config = dict(
    d_model=192,
    n_kv_head=3,
    positions='rope',
    bias='none',
    init='normal',
    init_std_up=0.0344,
    optimizer='adamw',
    lr=0.00163,
    beta2=0.95,
    weight_decay=0.068,
    lr_head=0.00904,
    doc_mask=True,
    train_tokens=591100000,
)
Each number is 128 + 32 x the weight over the matrix's rms, rounded and kept within 0 to 255. Layers, rows and columns count from 0. Numbers have three digits each.

# up: layer 8 MLP up, 768x192, rms 0.0898, rows 138-157, columns 64-127
# down: layer 8 MLP down (transposed), 768x192, rms 0.0905, rows 138-157, columns 64-127
up138:161114130110136084129071112185184113206091083102110087132112150144133167124114125113108160130132143151077130118149142218168098130134095123097141169108096137117100092127139105126131140134066113
down138:066144126157126233156158128107112169043143109128121129116130095076209077196155156167155084160151153116148075163106104114117095147135076163157105141114120164127123098099070169143136112156142150
up139:149091148109155208100048153129173129177089126121124110101156197148135129132113098190135142140094161173093122121159139143117163108132146104093128123085125104098152090102179168121175148075119074
down139:082097084170097104109137095100169142137140121192138143127110162085157126074159149071174183127151130145101073144136108152008122099118118224128146112145091080057125097187112135144159070138161165
up140:150118127116092108131124085127148136084111110103108145146134121098222116136076116152137133098150132084135095107162092140109181130141135108146183101139065132173175164169196117170119153132122080
down140:062079152167106159235191171112074158159185108107097066094092123118131124154143198064202143219097174151178159115090111155082133117122142094150123171098143200127091095086129042118119104088168154
up141:103181127138112101049063096065091175134095168079160127161159109126115139080050219116100166089153154120130064113093126184113073114147149115134198068110079140116149166119123224092157131165091091
down141:115144125117123143107117137137155255139128129127109128129156111138105122150136136159112125113132127145136099127119119129106133158123123136128158141107135122143141131136125127144234116133107119
up142:106111162104106113144115082098122117190124123090160168105132227059141158102080156177138121167124113173111095175158111088173109088175154164088032152131123132114125103149147163152134087106113128
down142:112166094173156202150069143148089180126096118136104118153074066104104173063096127132141071135152133152155207193112125194138134120096166146104122062167138167159077124168109161132129136175123137
up143:179154141111185129156109153146150138122107156124109158094105115144166143082098103154087087162121159134090100098125120160125132132142159106165133111103130096112097146141115093121128150130120140
down143:121089174138082107119101120162138113142129106136184106081161122094094118126133139117104167144098161126104130108149157071190121109087137150146135119145129150139146124127156155116152066139193138
up144:112148110114149086153053121104147133082121163158121162159127147104114110138136146106121093153125138140124149135096092123106140116126155088144135066079132168141065099133108130113145170155135094
down144:163143129142072130125188129128125086191183110075146112138088131139114120056160140189159101143164159070152117109142122112081121138096135156121138165139143141110142148116053160088144110108153124
up145:152146189122122145107102128154123106127104170170118183153156126077108116089096088137067114146111119156127094059147106143117073147130170118109187107137103126166157140094120070085162152101090150
down145:094124055162156135156141108133158151123127103049078101170085138154140157116167121117111144061135136085111121135064155129141143098165165139137122113093157140127114120146113154152122125152169091
up146:098108064125116067174107145104077114096168082081158164105137114152141210104105096115079123138089134220178153162140133119115147092142110059201124149110152108149120067152087126100093124127100143
down146:157134137150170128166161054125181105148052141113097133150097059102121137083118089180082181107207088055152126127111146195141142098110169196148105180152177107133149181101124121107112084160133156
up147:129167179153127102189068118155160118143169120165159139165147093109124120105112127161119139114126120118100103120133166107143096092094100081102132077077119129204132104119075090048111113155117062
down147:109089127205147169055114110120122177116123121141197092160042114110156095099082117152161108131085086145153102127131119209181160144125118144154130119177194158146080131140168142114128175119126152
up148:157109167100119155119095060140086109111110135141159124120160181109174073101169152126110121171131129114149112138106118171133106133156151095164126114093101158099161148094128074150152097170117105
down148:135118139169144101168124190105146104149125114107161099151141040126098184111108150154143158072093083151088128139118118109158114142148129111148137144113121158176121100144080150118146071082126142
up149:154080102138093185151136150069106121161129135130119106119086089224151132077100154154139122160137161138107136085103166106189114123132127094144111166133141110119131180140142135116076142086111103
down149:060136083142176139121107118151144119133148075082122100181133150115129136144108153135115156113156127125101133143118095154073119153098172123105132097119054181105085075174163149131163124145152088
up150:145131147141142149101087131157089132132140125110065085148146130114134145165152123163102153092147109157138135111139042154156200113137106101126101134099105129118156142136137127144133160120144147
down150:140165158128154155145126106107179061138123198129190114143141134135107123130141147065136106107119161134121100139161184093150056136084112136177122138109166118145113112095099098099057112143115158
up151:118179161170117090165120126101230127117069120195107146136106149137121084109146069132114136152138091095149116096135139086131135128131151139141179115108193140171140161115134106133089161140072147
down151:125114092095082118114097141132106119137130144094132141096155168045121147106199156165163116116080140176070171117117175178136103143119097188092111127138113147127151120158153161121064078111161114
up152:168132135124159141096127123111085106173118166115175144127136103126126114135114123137148128089123105115118112109145096142117096078108090125101134118135114081143088168119138161077138084121138124
down152:180155152111139147145120108143166143079141132144039151128131124081123129159155089155125152155103148133088145211102139135154156125157145152096183108113093199102116052131127126151198192143143099
up153:149099154112179114152149122155072142130064156123107084133155126117220152097110109104094103083142119154102120149113143136104129147110128104162110124128115148125127105110093109181156117125125086
down153:063149154146098156102114155069173102148176116125132148119115129142034092136124133128198118147112105093157081085158104110152103061173137092115165153160113207066087079137159116094106168123153173
up154:180096159090137114113098124133123152096130091109115171129158143130122151095072130133113113128182124186130103029171113174132125172141062106106141101084172089135091089162108084141157172157114107
down154:124134075150107128134163152102110220141121123144145159137102155117142147136154106109108164172121136120119188170091130166135093086138139089149097126118099167102194134098151146139102115099147112
up155:180162136132144108125112122148093122163086167094202137106157143167112120150096107188077177114096167151105147111083114109187080086113151129078182093114090107137113130164142144135152155192097101
down155:108140115125076160141111174148148190143139132151135123170178118087156152134081188071176154129146112120126180140129145103114143135116133068151157117127149149083150135181112100189180129119170103
up156:070158161076127170070142117149108095157089157155083108136169081094158125139083115125123131075151163114122099130119094186100116164165094114157174120102161122128092103145115130126113161084146098
down156:156070102153225145193060185147140183151149115069170120128121101161103177076116143125086101149137137141174177122102145102176112175166193129096110133125067104074139131088098100155122163147127152
up157:069120129080100165193077146151100116146147137143175153174177082095126147075090145100086115086106144137135147129161095129142083110151107121093142101091156148164141076172082143099106083221053134
down157:188085155140073118097165115136170149165119169080061116139095159137083135191151155161160078138158146092125072160164127101114082110154138111129156168094124156094117169088100217176107162111172180